Part of a small language model's weights: no biases in attention or MLP.
Each number is 50 + 15 x the weight over its row's rms, rounded and kept within 0 to 99. Layers, rows and columns count from 0. The size before them is the row's rms in percent of the matrix's.

# layer 3 MLP up, 2048x512, rms 0.0965, rows 778-796, columns 256-383
109:40 41 47 62 27 59 65 88 62 48 54 64 77 57 45 61 42 62 40 72 55 50 50 83 45 57 26 54 46 56 58 30 48 50 24 42 61 52 67 47 29 50 52 57 29 21 51 37 34 24 25 75 69 54 52 35 61 34 27 40 37 52 57 53 35 35 42 54 34 49 61 39 33 50 17 66 57 60 75 66 74 78 57 51 47 38 55 63 46 33 63 80 47 58 66 36 40 76 47 42 76 45 42 17 48 32 56 70 64 55 36 35 38 50 61 59 50 82 63 39 47 39 51 56 56 32 42 46
031:51 35 25 47 51 58 48 39 66 53 47 25 61 28 32 56 16 52 31 18 52 58 55 42 53 47 54 50 57 50 51 71 47 46 51 36 67 66 62 35 39 33 56 26 52 51 41 43 42 26 39 15 23 65 66 22 33 52 52 47 50 40 44 65 64 51 52 73 49 40 39 55 47 31 53 78 62 54 68 59 61 68 26 66 76 57 39 39 75 49 60 55 69 15 62 56 51 62 47 73 55 19 48 34 47 66 32 49 15 54 44 12 78 48 46 39 56 21 74 34 49 48 52 51 52 73 65 52
034:44 60 29 63 45 68 68 52 23 61 68 64 70 47 37 48 34 39 40 59 55 28 40 60 39 70 40 41 50 49 55 42 48 45 54 60 39 44 74 40 55 70 50 65 58 64 35 46 32 55 51 53 66 73 80 33 49 26 74 67 27 29 44 61 22 57 44 57 45 46 63 60 22 57 47 49 54 53 38 42 15 42 59 52 15 51 39 53 48 55 28 76 51 58 42 42 56 52 55 44 75 42 46 69 67 53 38 62 33 47 57 16 55 52 65 32 65 28 38 63 75 60 43 47 71 54 59 43
094:44 36 45 69 51 68 66 77 61 58 22 21 70 73 65 61 54 44 44 46 57 53 66 69 43 53 12 64 58 63 42 82 57 59 33 36 34 59 66 60 52 49 49 33 44 46 32 57 65 55 55 40 19 36 55 52 26 55 69 53 38 31 53 29 54 23 30 70 59 43 52 69 70 61 49 51 44 23 59 55 40 45 37 63 52 74 80 55 48 57 42 53 20 64 71 44 51 47 67 61 08 43 66 40 46 82 34 59 53 44 48 62 61 46 37 42 40 66 65 51 30 32 33 51 55 58 30 78
108:66 53 58 28 33 66 48 37 54 36 53 60 39 62 42 32 50 44 57 59 52 78 46 64 60 61 44 50 46 45 66 29 65 35 60 57 36 46 31 35 76 61 27 38 83 33 39 37 45 18 43 69 57 56 43 57 55 54 56 86 28 34 53 76 37 67 46 45 01 58 64 41 53 55 58 65 69 22 35 46 45 44 47 46 65 59 54 67 36 60 65 51 65 52 51 28 35 09 24 62 52 43 53 44 28 41 63 70 45 45 57 34 60 41 42 65 82 31 66 65 50 46 47 47 50 49 51 64
146:42 53 50 65 44 55 56 58 74 49 48 54 56 38 27 30 54 50 63 37 73 26 72 60 44 48 44 29 47 49 70 11 48 31 61 32 28 62 33 50 65 45 70 43 70 75 36 35 59 61 43 47 58 42 47 34 46 38 37 64 63 41 64 70 53 26 48 30 73 77 69 55 48 35 41 62 42 38 48 41 36 59 54 60 73 22 48 49 64 57 44 67 46 64 80 47 55 60 44 18 45 75 91 27 42 60 72 36 53 64 57 34 80 59 52 66 33 45 45 35 53 60 58 17 52 60 62 54
145:49 62 33 53 50 11 47 24 37 62 34 59 48 28 41 62 32 44 36 30 57 48 57 61 81 00 46 57 48 45 42 67 49 27 41 50 51 75 42 48 39 47 48 61 34 35 51 40 44 69 54 59 51 60 47 43 30 48 57 56 36 61 38 43 17 47 47 42 64 19 49 12 46 74 72 40 42 55 13 53 48 42 47 23 45 46 61 37 68 50 55 19 43 48 43 75 34 35 54 56 72 25 68 31 57 73 34 54 28 40 26 46 60 56 69 79 11 26 53 38 50 59 39 58 49 38 63 52
126:53 65 38 61 63 54 50 39 17 65 28 66 22 58 41 68 47 53 19 44 61 38 27 64 52 50 51 53 57 39 67 68 36 34 72 55 32 75 62 33 63 66 89 49 58 42 43 59 41 50 45 62 42 59 49 67 23 32 26 46 66 72 47 55 26 16 43 55 53 65 40 41 00 40 51 42 62 46 67 28 70 31 46 43 49 41 60 40 67 61 47 49 12 62 47 31 56 56 57 50 39 62 51 38 36 52 21 74 59 73 61 51 71 44 59 59 54 37 60 66 44 63 38 32 29 46 53 45
028:65 44 59 26 68 57 59 51 72 53 77 32 60 49 51 36 44 43 61 52 47 70 59 45 51 93 53 52 53 49 28 69 30 55 59 75 66 49 48 25 70 63 48 60 62 58 51 62 39 38 50 52 43 33 55 27 37 56 47 48 39 51 48 30 68 40 36 73 39 69 28 20 24 49 53 32 40 63 57 55 45 62 34 55 46 35 50 55 55 23 48 56 40 57 43 41 56 59 75 45 66 51 51 43 32 32 67 59 59 67 59 50 54 74 41 58 55 71 53 01 48 61 79 85 42 40 53 45
032:57 58 61 41 54 55 70 52 55 53 65 40 47 35 29 36 67 85 44 58 65 52 61 38 59 51 48 62 34 52 47 38 74 40 46 52 53 71 58 51 64 37 47 49 30 69 71 55 41 44 87 58 47 56 69 35 35 64 55 66 56 50 68 60 83 29 48 41 33 47 40 50 60 36 39 80 59 33 62 64 37 50 74 57 43 27 55 53 39 57 58 35 57 74 50 50 74 51 61 59 88 38 28 40 52 47 39 33 79 54 52 61 54 59 39 38 45 40 56 53 25 40 40 39 68 50 61 58
129:44 40 80 35 38 50 53 62 41 51 60 63 62 54 59 61 67 61 43 64 36 62 38 77 40 26 74 47 47 40 66 70 58 37 51 66 65 65 44 53 53 58 38 38 45 39 36 47 70 86 51 61 41 57 46 52 40 53 56 58 54 61 66 84 37 76 25 52 96 51 47 31 57 55 56 72 57 24 45 55 59 47 75 63 53 46 49 33 37 38 57 54 59 31 29 75 56 77 73 16 64 37 39 34 45 41 43 45 61 71 50 78 80 69 35 44 24 63 35 83 60 63 48 63 24 43 79 45
021:82 53 67 51 62 59 73 76 35 67 22 72 61 68 56 69 68 49 72 61 31 31 68 45 41 69 32 55 38 14 51 48 64 64 43 62 36 35 73 60 27 50 70 37 65 26 52 44 50 54 53 35 44 35 43 40 50 55 58 66 68 61 47 47 61 69 34 76 42 58 26 52 45 30 40 66 34 52 70 51 57 65 49 53 72 57 55 47 42 14 12 38 54 52 82 48 57 51 51 39 70 45 47 65 61 17 61 73 38 59 58 48 46 85 07 66 38 82 64 68 25 57 63 59 28 59 69 41
121:47 22 67 67 64 57 34 55 21 49 50 57 40 48 92 39 31 41 41 57 54 33 66 72 57 37 81 62 50 67 59 72 67 75 65 48 60 49 84 53 46 47 59 67 32 63 25 58 56 53 58 46 52 49 48 60 47 24 45 44 45 44 38 54 43 34 37 36 51 80 63 24 75 48 26 27 51 28 41 30 54 38 43 73 76 72 53 60 30 56 29 28 41 42 41 64 37 48 61 41 52 27 74 62 43 59 50 28 56 61 47 61 69 58 47 42 65 46 66 45 70 58 48 23 61 50 53 50
025:62 32 31 54 48 72 56 78 54 53 43 60 57 65 46 68 53 54 21 62 43 62 52 66 57 58 55 44 49 86 56 99 51 35 30 69 84 50 50 56 65 61 51 34 60 61 38 49 52 34 49 87 57 68 58 19 55 50 41 62 42 35 63 62 64 39 48 51 65 41 27 38 75 55 54 69 56 48 60 22 41 48 31 54 62 74 72 42 31 79 59 41 93 58 56 68 44 76 43 50 54 56 50 41 54 58 42 48 28 54 44 61 37 31 65 65 51 30 79 58 36 68 61 77 31 35 36 25
122:16 57 29 57 43 59 36 50 37 57 43 73 59 40 52 88 85 28 29 47 54 63 44 49 34 50 44 67 34 33 49 74 62 34 46 54 13 57 51 62 57 64 45 41 83 60 52 55 64 62 61 35 72 73 49 48 85 41 52 49 56 37 34 38 43 45 75 15 37 57 59 53 23 51 37 35 62 32 56 82 37 48 50 13 47 52 57 53 66 70 74 62 29 44 53 58 43 51 44 59 99 44 39 38 39 59 73 42 53 54 59 41 46 51 54 41 51 38 66 68 64 49 20 72 41 37 74 80
119:48 65 44 86 36 82 32 55 67 38 63 41 62 30 33 49 48 74 61 43 49 48 55 48 47 54 61 66 66 51 40 48 59 30 40 37 26 39 65 66 21 87 32 44 36 77 61 81 42 36 36 57 49 74 46 37 56 62 44 55 47 43 64 17 55 43 55 37 74 18 51 74 22 76 31 54 69 47 77 39 47 47 57 67 75 77 35 37 33 52 64 40 52 34 73 44 55 72 51 28 57 42 31 48 46 45 32 59 53 50 42 25 66 47 33 56 63 62 50 43 59 39 45 56 61 71 39 36
025:49 63 39 64 20 51 53 57 59 38 47 79 59 35 44 67 24 68 53 44 56 43 74 48 67 64 39 37 60 35 33 44 36 68 64 67 43 40 20 58 25 44 76 59 49 49 60 71 43 83 55 49 75 61 41 43 66 34 31 56 52 38 77 52 51 55 51 25 70 52 30 30 49 16 31 28 45 66 42 26 53 32 47 38 50 82 57 49 18 58 38 42 62 41 48 48 56 34 52 44 31 44 64 43 37 60 59 46 39 44 25 20 40 82 32 60 85 44 44 62 58 38 39 49 31 66 14 32
127:52 42 30 62 61 40 62 47 25 42 35 63 57 49 57 53 48 62 42 58 26 27 72 36 32 51 48 60 71 62 66 30 76 32 38 43 52 75 77 45 51 13 56 56 44 60 36 58 52 58 47 15 54 53 31 63 39 50 53 53 44 22 54 68 47 51 50 34 70 17 59 65 43 35 37 52 54 53 41 40 32 40 19 77 79 53 42 76 69 42 48 58 33 57 48 63 69 45 80 26 42 57 44 41 67 48 55 44 59 58 51 91 78 30 70 48 56 56 27 40 49 56 28 47 43 41 66 47
127:42 67 48 15 43 21 58 45 31 79 57 34 72 30 43 70 24 35 67 52 69 49 65 54 56 62 53 48 57 36 43 41 68 57 46 48 47 53 22 53 60 21 63 69 31 74 44 40 52 62 36 53 79 64 33 26 38 76 50 30 51 65 34 52 60 29 41 48 32 47 57 61 46 56 33 42 64 33 52 32 68 43 27 72 43 50 28 67 42 29 53 54 31 55 56 46 72 51 47 28 44 52 72 70 60 48 38 71 64 45 63 50 56 60 41 43 39 81 49 62 35 57 79 47 64 59 18 57
# layer 3 MLP down (transposed), 2048x512, rms 0.0225, rows 778-795, columns 256-383
129:61 30 59 32 66 41 44 53 35 72 47 54 19 26 50 60 55 49 51 51 54 35 61 45 61 30 22 34 46 21 46 77 33 43 48 53 30 62 30 71 39 45 65 67 14 61 42 64 20 44 40 68 52 52 77 38 75 58 34 35 67 65 65 63 43 43 40 69 36 71 13 23 27 66 46 54 53 64 47 63 52 36 60 38 45 48 69 68 66 55 66 20 61 39 63 26 50 72 53 43 27 78 43 40 63 58 38 35 52 64 40 31 60 53 42 58 59 54 73 46 57 41 44 41 41 70 50 70
030:27 81 35 57 63 66 46 44 54 69 51 54 53 52 57 66 87 27 35 16 47 22 38 33 25 40 49 49 52 35 54 68 41 56 54 30 43 46 53 39 68 55 09 48 42 65 51 40 53 42 37 44 36 80 50 59 31 29 41 59 35 42 46 48 71 30 42 21 26 77 48 61 58 59 49 30 43 69 56 59 38 47 04 54 66 57 46 72 59 44 50 36 54 23 38 50 20 72 42 35 53 35 41 22 87 46 58 31 27 64 63 33 54 18 62 47 79 34 54 53 58 86 26 66 21 68 54 37
036:55 23 65 44 22 66 63 58 61 64 65 43 56 47 63 40 48 40 65 61 57 48 23 50 48 34 71 45 45 24 65 30 65 56 45 35 53 45 65 79 31 21 24 59 52 42 42 58 27 60 57 41 38 58 40 35 35 30 37 66 66 49 42 49 56 48 48 55 52 73 20 40 45 39 68 82 55 46 52 65 46 45 14 49 43 80 40 54 20 40 57 59 29 56 42 47 57 85 55 45 69 31 52 34 58 54 43 50 39 57 41 50 41 36 61 48 61 56 52 53 46 27 43 52 66 56 38 74
092:45 56 40 57 68 39 74 54 37 80 61 42 32 37 31 57 42 59 52 49 48 64 45 29 69 64 70 58 64 25 39 49 53 25 41 38 58 63 42 42 39 49 60 39 37 56 38 47 69 55 36 36 73 61 43 30 75 40 52 52 47 64 14 57 24 66 40 38 69 60 53 37 32 55 19 35 56 58 48 65 53 26 52 76 69 44 63 25 61 25 34 61 86 20 50 56 65 43 48 80 75 38 41 19 55 54 42 44 40 49 73 31 63 37 71 22 23 00 50 48 68 19 36 27 25 57 68 71
119:60 37 39 52 36 33 37 48 39 63 60 48 37 59 85 40 32 71 51 30 44 55 32 75 48 31 44 68 84 89 50 54 49 41 63 48 35 55 47 75 74 42 38 30 39 48 66 35 40 40 74 55 67 85 32 39 79 56 52 49 48 44 41 62 41 54 49 56 45 62 36 47 37 34 29 39 36 23 37 46 37 53 57 50 67 54 42 47 52 40 43 15 48 46 41 67 33 24 50 45 11 34 31 57 60 60 58 64 33 44 52 50 57 76 29 76 37 68 49 26 33 38 68 45 58 53 46 66
141:32 49 35 57 49 55 51 70 59 68 47 82 58 39 52 48 55 22 62 55 14 62 30 36 52 66 56 72 66 52 55 39 47 48 51 73 54 83 36 60 28 46 50 37 63 72 70 28 45 38 87 74 48 62 66 51 50 47 56 48 33 52 42 38 73 49 59 13 51 46 49 29 62 39 74 28 35 35 56 51 53 47 17 55 53 69 57 75 77 62 58 38 68 36 48 41 45 29 54 39 52 47 44 40 76 15 37 45 32 44 32 67 69 54 61 29 24 37 35 55 48 47 26 67 34 31 53 54
130:60 28 47 59 45 76 77 55 63 53 47 39 63 50 65 28 48 71 51 47 51 49 55 61 47 75 80 41 54 30 51 39 50 64 49 61 50 44 63 84 90 59 86 45 61 81 68 41 64 36 48 59 48 92 42 36 46 74 66 45 46 30 39 57 38 48 36 46 72 44 45 53 57 31 09 45 57 41 79 43 47 37 42 41 88 65 57 69 83 43 64 49 70 35 61 51 78 30 57 83 57 19 77 31 33 50 57 88 44 50 50 61 31 47 17 46 48 66 65 52 56 43 73 44 44 69 55 27
125:69 38 49 46 34 45 58 56 47 54 47 45 60 38 55 70 56 46 67 31 48 51 60 27 43 29 50 42 61 60 48 51 53 71 58 47 55 53 45 38 47 22 37 44 45 49 74 38 55 39 49 38 30 25 53 46 74 64 55 46 75 41 78 50 66 68 58 45 32 63 59 44 52 60 39 41 52 51 45 50 41 31 28 41 23 46 48 38 37 48 37 63 58 75 33 24 77 54 49 43 56 61 34 39 37 59 65 44 51 51 61 34 37 65 55 60 55 37 64 71 73 52 50 00 52 55 30 51
025:33 08 50 46 49 46 49 54 54 44 61 41 79 54 40 71 28 64 56 67 65 67 56 48 40 70 44 50 34 38 45 41 33 80 45 52 59 37 64 53 35 59 56 53 46 35 55 37 36 63 59 45 56 56 61 49 36 07 63 59 50 60 65 31 72 08 58 50 23 53 33 41 66 63 53 47 74 70 64 39 65 73 52 57 56 60 42 41 52 45 62 49 58 64 49 38 60 60 39 46 43 47 68 46 53 30 74 36 31 56 57 57 24 45 62 20 61 53 62 08 61 71 33 52 29 53 70 34
038:49 67 68 42 70 39 64 80 46 34 31 48 41 33 23 72 62 44 54 32 19 55 43 68 65 50 50 50 31 42 31 28 61 55 25 82 57 51 34 74 70 42 64 63 64 36 75 83 61 48 56 56 46 41 54 34 48 29 46 17 45 51 69 36 61 68 54 35 62 53 38 53 26 61 65 60 43 27 52 45 58 40 31 73 88 53 96 62 63 48 53 27 49 65 72 46 33 69 84 65 46 27 55 69 39 21 62 45 36 32 20 73 46 52 60 33 52 65 53 64 51 31 53 68 53 75 11 13
129:51 34 56 54 56 57 43 21 46 52 57 52 53 53 44 54 45 52 23 50 62 68 75 62 37 61 40 74 55 59 12 53 38 33 63 37 47 52 55 15 64 32 33 61 38 58 71 38 58 24 36 68 54 52 39 41 60 72 40 37 48 43 60 48 48 61 58 50 76 78 60 59 83 54 40 76 53 73 32 48 75 49 55 27 44 44 50 61 54 31 51 78 53 53 49 71 56 43 44 50 38 57 56 33 37 61 32 51 52 66 57 25 61 66 64 55 73 55 58 39 53 52 70 57 50 62 69 52
016:65 52 66 75 49 10 72 36 49 53 14 49 54 40 45 58 53 79 67 65 63 24 40 65 37 66 53 61 33 58 30 42 42 66 38 59 73 71 56 57 33 39 47 68 47 15 54 74 74 21 51 52 62 39 48 38 52 48 82 52 58 68 81 27 38 67 25 48 52 37 75 46 69 44 55 56 35 45 49 31 30 48 35 48 62 59 40 60 66 37 26 59 72 53 57 39 49 43 41 74 53 59 52 41 65 50 47 55 52 21 43 61 38 50 54 64 40 39 57 58 45 48 54 61 44 52 62 64
124:50 49 44 61 47 40 65 27 54 42 30 52 48 40 45 47 11 35 81 65 62 24 29 49 59 60 29 48 51 35 41 48 28 79 41 47 37 56 59 48 54 69 36 48 63 70 63 36 41 57 70 47 60 47 43 48 62 66 74 56 62 61 59 47 58 53 79 37 44 58 54 19 63 92 69 43 27 60 38 62 68 50 58 73 32 34 55 60 55 56 55 52 48 61 58 73 49 33 61 54 67 70 66 58 54 40 44 62 78 31 75 62 47 64 61 67 50 17 54 27 47 63 41 57 59 56 53 46
025:35 12 38 59 60 66 66 43 35 55 46 35 30 61 74 18 36 35 37 28 52 43 39 53 78 45 93 60 54 27 48 52 55 35 70 58 31 61 61 18 41 67 37 61 57 45 57 43 36 65 67 40 24 54 32 34 63 53 85 38 38 26 65 50 58 35 46 60 54 29 62 48 67 57 40 40 55 36 54 51 76 53 40 51 33 51 41 54 59 32 61 50 69 32 59 43 45 41 69 41 28 36 67 35 08 55 42 34 51 57 52 51 77 48 60 68 42 59 53 28 50 64 38 42 36 29 61 37
125:33 24 42 30 47 51 34 67 52 65 53 38 48 67 64 62 61 52 59 26 62 38 57 60 77 49 76 52 62 62 33 26 34 44 43 65 81 52 33 60 77 46 44 68 38 36 66 71 46 44 77 56 50 70 67 46 28 48 22 60 43 43 35 63 46 22 59 54 25 38 59 60 51 60 54 51 38 41 40 56 32 37 33 56 57 35 55 51 61 58 38 58 54 83 36 44 36 40 42 69 62 49 30 35 39 58 45 31 56 55 45 38 39 51 49 45 60 42 82 79 34 46 35 64 35 48 69 46
124:72 33 29 56 39 55 46 63 67 49 48 37 57 57 62 54 57 45 40 77 33 30 62 45 46 61 71 52 47 43 35 74 56 45 41 49 71 26 59 42 67 46 64 47 30 39 63 41 69 73 58 38 43 86 44 43 85 74 40 57 24 46 66 56 64 65 60 31 51 49 78 38 37 72 51 63 53 64 37 39 49 28 52 76 70 41 86 67 41 55 58 15 73 27 05 33 75 62 52 31 52 70 20 25 57 39 15 46 58 44 52 79 58 74 35 40 40 45 44 47 46 44 75 45 70 34 36 44
030:82 60 63 54 34 32 31 42 47 41 57 47 56 44 43 57 34 80 60 51 74 50 40 46 40 65 39 39 61 64 30 71 63 26 65 58 34 46 18 41 59 41 54 60 58 38 43 38 41 57 60 18 55 51 70 47 24 60 31 76 55 39 81 35 54 60 36 10 62 64 31 84 71 43 23 36 32 43 70 55 60 57 57 42 39 43 72 61 37 30 38 08 43 40 43 54 71 68 46 39 31 41 48 74 50 39 35 59 42 43 46 42 67 55 54 93 90 64 58 42 56 54 40 51 39 48 63 42
120:39 42 32 45 42 51 68 64 46 57 26 65 61 57 76 20 50 58 62 77 48 64 62 43 67 54 59 55 80 36 95 47 31 67 49 54 67 55 39 34 39 25 69 08 31 62 63 21 09 36 55 49 45 59 64 37 15 49 59 57 36 53 54 65 70 35 38 66 84 37 66 38 49 44 47 56 22 68 51 62 45 74 47 50 55 24 54 66 60 33 66 58 41 33 46 43 60 51 41 74 72 47 67 48 54 54 48 38 50 32 39 65 34 33 67 35 66 64 23 40 59 46 53 61 60 43 49 57
# layer 3 MLP gate, 2048x512, rms 0.0991, rows 779-796, columns 256-383
030:39 65 45 42 40 41 62 51 42 19 37 33 61 41 49 53 22 47 42 36 36 38 43 49 46 32 37 67 57 90 32 43 65 73 79 38 59 32 45 63 36 21 39 38 69 26 40 50 42 53 17 67 52 75 51 50 45 69 45 73 29 55 67 39 25 36 33 34 49 21 62 49 50 44 61 49 30 75 48 58 51 53 50 53 36 58 43 61 18 51 60 40 55 49 59 53 40 61 56 64 55 59 33 37 60 61 28 47 44 49 65 04 29 44 63 62 90 21 67 27 43 37 59 27 57 58 74 63
034:56 49 28 50 56 87 46 35 41 67 68 39 79 30 12 36 51 33 29 60 58 50 16 53 61 60 41 36 57 56 65 53 61 27 56 49 39 19 55 47 29 59 31 77 58 79 33 50 29 61 56 57 62 62 60 41 67 35 27 90 17 21 43 76 44 67 65 57 64 45 43 59 30 65 37 49 58 56 51 49 32 63 69 60 25 41 30 48 46 38 48 45 42 52 30 56 41 58 52 48 68 41 31 68 58 54 42 49 30 41 51 38 61 55 54 35 46 43 57 40 40 61 42 50 64 71 50 44
082:46 43 46 31 65 77 76 70 72 45 22 42 22 58 62 52 53 46 33 45 58 57 43 41 49 57 42 63 64 75 23 64 43 58 40 71 58 41 83 36 73 46 50 42 58 43 57 56 67 60 66 46 57 44 41 53 30 66 58 54 38 23 34 59 57 51 24 68 62 34 94 40 64 73 71 28 72 51 93 41 31 61 27 67 54 54 64 48 54 47 57 45 22 53 73 37 79 79 65 73 30 49 69 64 34 29 32 52 42 38 45 52 57 40 42 38 60 72 52 60 34 59 51 24 59 32 34 57
120:32 68 44 53 31 71 51 34 49 27 49 36 54 58 56 30 44 79 42 57 51 31 00 53 39 54 40 42 48 62 38 71 35 42 53 42 69 74 38 52 47 43 55 65 73 40 72 48 58 87 58 70 52 42 15 28 61 62 70 26 42 63 56 45 40 31 64 75 52 45 47 55 39 53 36 34 43 51 66 76 31 72 54 57 33 53 54 28 33 76 38 60 38 68 72 57 64 37 62 55 11 43 47 64 41 43 68 58 43 64 48 57 36 82 30 45 44 43 42 36 68 45 73 51 51 56 63 71
143:77 42 47 74 59 20 55 73 38 40 69 59 40 89 33 49 41 59 23 35 21 40 59 56 35 66 51 73 76 56 31 31 66 46 28 66 57 37 52 53 51 54 45 66 51 41 66 62 51 45 59 69 35 63 51 60 49 70 57 32 61 58 36 62 65 44 52 34 65 76 25 35 59 43 69 41 67 62 32 57 41 57 49 48 14 49 41 37 40 36 60 57 47 46 43 51 67 34 50 61 28 48 38 42 82 74 33 59 58 51 53 35 57 85 42 74 38 41 43 79 53 53 67 25 48 38 50 51
144:42 49 43 57 53 56 40 54 56 29 34 66 33 82 58 24 43 55 46 55 60 24 86 67 62 47 73 48 48 59 54 18 41 85 60 57 50 37 51 71 46 69 63 56 44 52 64 57 49 43 60 51 63 70 17 64 53 37 40 77 72 84 45 22 60 72 40 82 45 64 38 43 11 34 61 24 60 56 31 53 35 46 52 51 18 36 53 25 40 47 48 31 61 26 50 61 41 28 42 58 61 68 57 37 59 53 70 40 62 43 39 52 55 38 43 67 59 65 55 40 50 37 29 42 59 49 19 54
125:39 59 29 59 56 41 45 72 41 76 88 74 57 45 49 60 77 15 43 59 66 61 36 32 56 32 55 59 39 68 48 43 55 41 19 46 47 16 49 48 39 67 61 73 50 43 47 32 46 57 47 44 31 34 61 75 44 70 78 61 64 62 19 47 75 38 41 72 78 52 29 42 52 50 63 51 50 43 53 65 46 40 55 49 44 49 18 44 41 38 72 48 64 52 44 55 46 45 58 86 51 38 78 49 79 54 67 57 35 41 78 45 50 61 34 58 52 67 35 57 31 46 57 70 55 27 61 60
027:18 49 48 37 31 60 59 54 61 11 48 41 55 57 21 60 51 45 42 61 43 58 43 27 47 31 46 49 62 67 22 43 76 42 38 56 26 38 57 32 66 14 64 46 55 39 52 43 68 58 37 48 56 69 83 51 53 81 53 43 36 21 51 06 43 44 44 54 33 59 30 40 81 59 45 53 62 52 60 50 46 63 58 39 62 70 64 51 51 45 58 50 53 58 36 45 66 63 62 51 65 22 50 72 35 32 67 57 25 66 61 66 52 60 34 22 52 56 29 28 40 36 58 54 62 58 36 66
039:45 51 54 54 49 57 66 43 53 32 52 43 38 61 28 41 75 99 31 58 85 43 41 35 68 60 58 88 49 60 74 38 56 64 64 58 47 63 66 43 51 33 43 51 30 54 42 52 46 58 83 68 53 65 71 35 31 50 56 63 40 52 62 55 52 52 49 54 38 78 33 29 61 43 48 56 69 53 54 50 38 52 83 52 24 39 50 61 63 59 54 46 36 86 34 67 69 62 76 57 87 43 40 59 51 49 52 56 58 60 45 54 69 69 48 63 45 44 75 57 10 53 59 39 43 58 46 57
123:49 83 61 29 49 29 57 61 55 57 64 41 43 40 46 35 68 65 61 41 36 43 46 48 54 64 71 34 48 65 00 73 56 43 45 83 29 41 63 67 50 63 63 65 60 33 71 37 65 81 35 81 62 45 27 36 59 37 60 66 65 50 37 66 62 55 11 45 56 59 40 70 42 49 47 61 71 63 40 58 68 50 44 52 35 54 57 55 63 57 25 53 40 48 56 38 81 39 39 63 50 24 25 47 69 36 17 49 23 60 58 68 88 61 48 46 28 65 57 50 53 71 46 23 39 49 32 60
020:55 38 43 38 60 62 63 60 66 42 77 58 42 54 44 60 32 34 43 27 72 46 43 59 64 31 55 56 54 41 36 55 62 56 55 40 40 55 45 21 46 49 47 29 80 85 31 63 46 48 42 31 41 60 43 44 53 59 57 37 29 36 63 53 51 47 52 59 37 33 50 34 52 48 59 63 65 45 41 65 53 77 54 22 53 36 30 52 45 22 76 51 51 50 30 49 53 76 52 49 51 45 64 46 40 63 46 41 72 56 47 54 82 62 63 64 23 29 62 43 55 19 67 34 83 28 37 48
120:56 30 77 59 35 37 29 66 49 51 54 76 76 42 32 70 47 69 46 35 49 71 44 57 32 81 30 35 35 52 48 51 40 27 69 42 49 34 42 49 48 59 46 40 58 38 89 57 45 44 53 33 44 64 31 57 57 56 52 50 36 70 41 53 40 55 55 50 46 68 36 35 66 44 53 61 74 47 78 41 55 37 69 45 72 43 34 54 37 26 77 77 30 48 26 41 43 29 42 47 59 46 54 40 48 48 47 45 50 28 44 23 55 30 43 38 40 36 13 55 45 50 53 65 31 50 65 62
025:59 34 91 26 69 26 45 47 47 65 53 54 42 58 38 76 43 48 58 58 77 27 43 36 45 52 44 14 89 28 35 40 68 69 41 46 30 52 40 50 33 83 51 67 73 62 41 65 41 63 35 20 38 69 51 82 31 41 53 05 62 21 33 49 53 53 49 46 39 30 63 55 41 72 36 49 64 43 35 50 61 40 66 26 30 66 40 26 46 47 40 29 27 47 52 58 66 37 40 50 51 26 46 43 41 62 57 22 63 35 74 37 18 61 63 58 53 53 58 58 53 45 39 45 40 63 59 51
136:20 42 68 29 68 61 34 59 55 31 37 50 32 33 34 79 34 70 58 39 74 78 35 41 71 71 78 42 28 52 26 32 68 18 55 30 56 61 25 48 48 77 44 60 35 67 50 38 37 36 71 97 59 85 56 55 36 51 56 76 25 43 55 58 45 60 67 54 75 54 39 39 51 30 45 28 83 52 36 42 45 30 60 56 42 73 45 54 51 73 75 53 50 36 53 44 49 47 61 56 59 46 33 36 27 71 54 55 49 42 45 74 50 36 60 80 53 79 31 79 47 46 51 43 42 26 73 82
114:68 58 23 80 29 62 43 50 72 59 53 67 41 66 38 61 38 57 60 30 25 34 51 65 41 44 83 75 56 32 42 50 42 23 47 69 53 36 50 44 44 74 36 60 41 33 65 27 61 56 48 51 58 69 55 56 55 53 20 38 26 42 39 31 50 33 45 36 47 49 58 64 39 54 70 72 38 80 19 43 58 67 56 74 71 77 66 31 45 47 81 48 60 43 63 28 57 48 45 34 25 43 36 33 58 53 68 56 53 47 34 58 40 68 45 51 50 56 58 48 43 53 37 49 96 37 40 38
031:18 58 54 57 27 56 66 70 44 47 56 60 39 25 35 59 22 55 51 48 47 63 97 51 65 77 52 51 57 53 44 56 54 64 58 55 41 45 22 78 28 62 74 40 46 33 41 68 47 72 56 35 74 61 54 59 69 34 42 27 40 53 51 48 57 66 50 46 51 49 46 38 75 40 46 44 35 60 51 47 39 39 76 59 61 54 57 46 30 62 45 47 52 49 58 39 44 38 36 60 47 49 40 47 50 53 40 52 42 53 20 44 46 57 34 48 76 50 30 68 60 31 51 44 29 61 25 56
127:57 35 36 68 56 56 45 33 36 26 67 22 48 34 62 43 49 58 53 63 50 87 58 27 45 49 16 44 38 33 53 35 31 46 80 33 69 61 67 59 22 52 22 87 99 60 60 40 70 41 27 70 55 79 55 45 34 63 49 69 40 68 44 56 58 62 46 45 41 37 67 44 66 38 61 56 59 51 39 47 43 24 40 45 53 41 50 63 34 60 43 26 41 46 32 66 62 48 26 81 73 43 46 73 41 35 60 42 20 60 45 43 24 45 43 41 36 38 44 54 46 44 67 62 19 57 45 20
128:58 55 52 45 45 59 44 45 35 55 32 44 78 64 53 16 46 66 81 47 63 48 83 52 55 37 56 48 65 29 19 32 61 68 48 28 77 07 39 61 56 26 43 62 49 56 64 49 53 47 65 42 56 55 46 38 55 23 52 52 41 46 64 39 63 27 30 47 63 52 46 62 35 42 61 25 48 33 33 56 69 32 53 49 35 53 63 78 27 47 83 53 67 57 60 35 63 44 49 56 41 61 54 64 42 52 55 47 49 65 59 60 52 67 51 47 66 71 21 56 77 37 53 60 64 35 18 70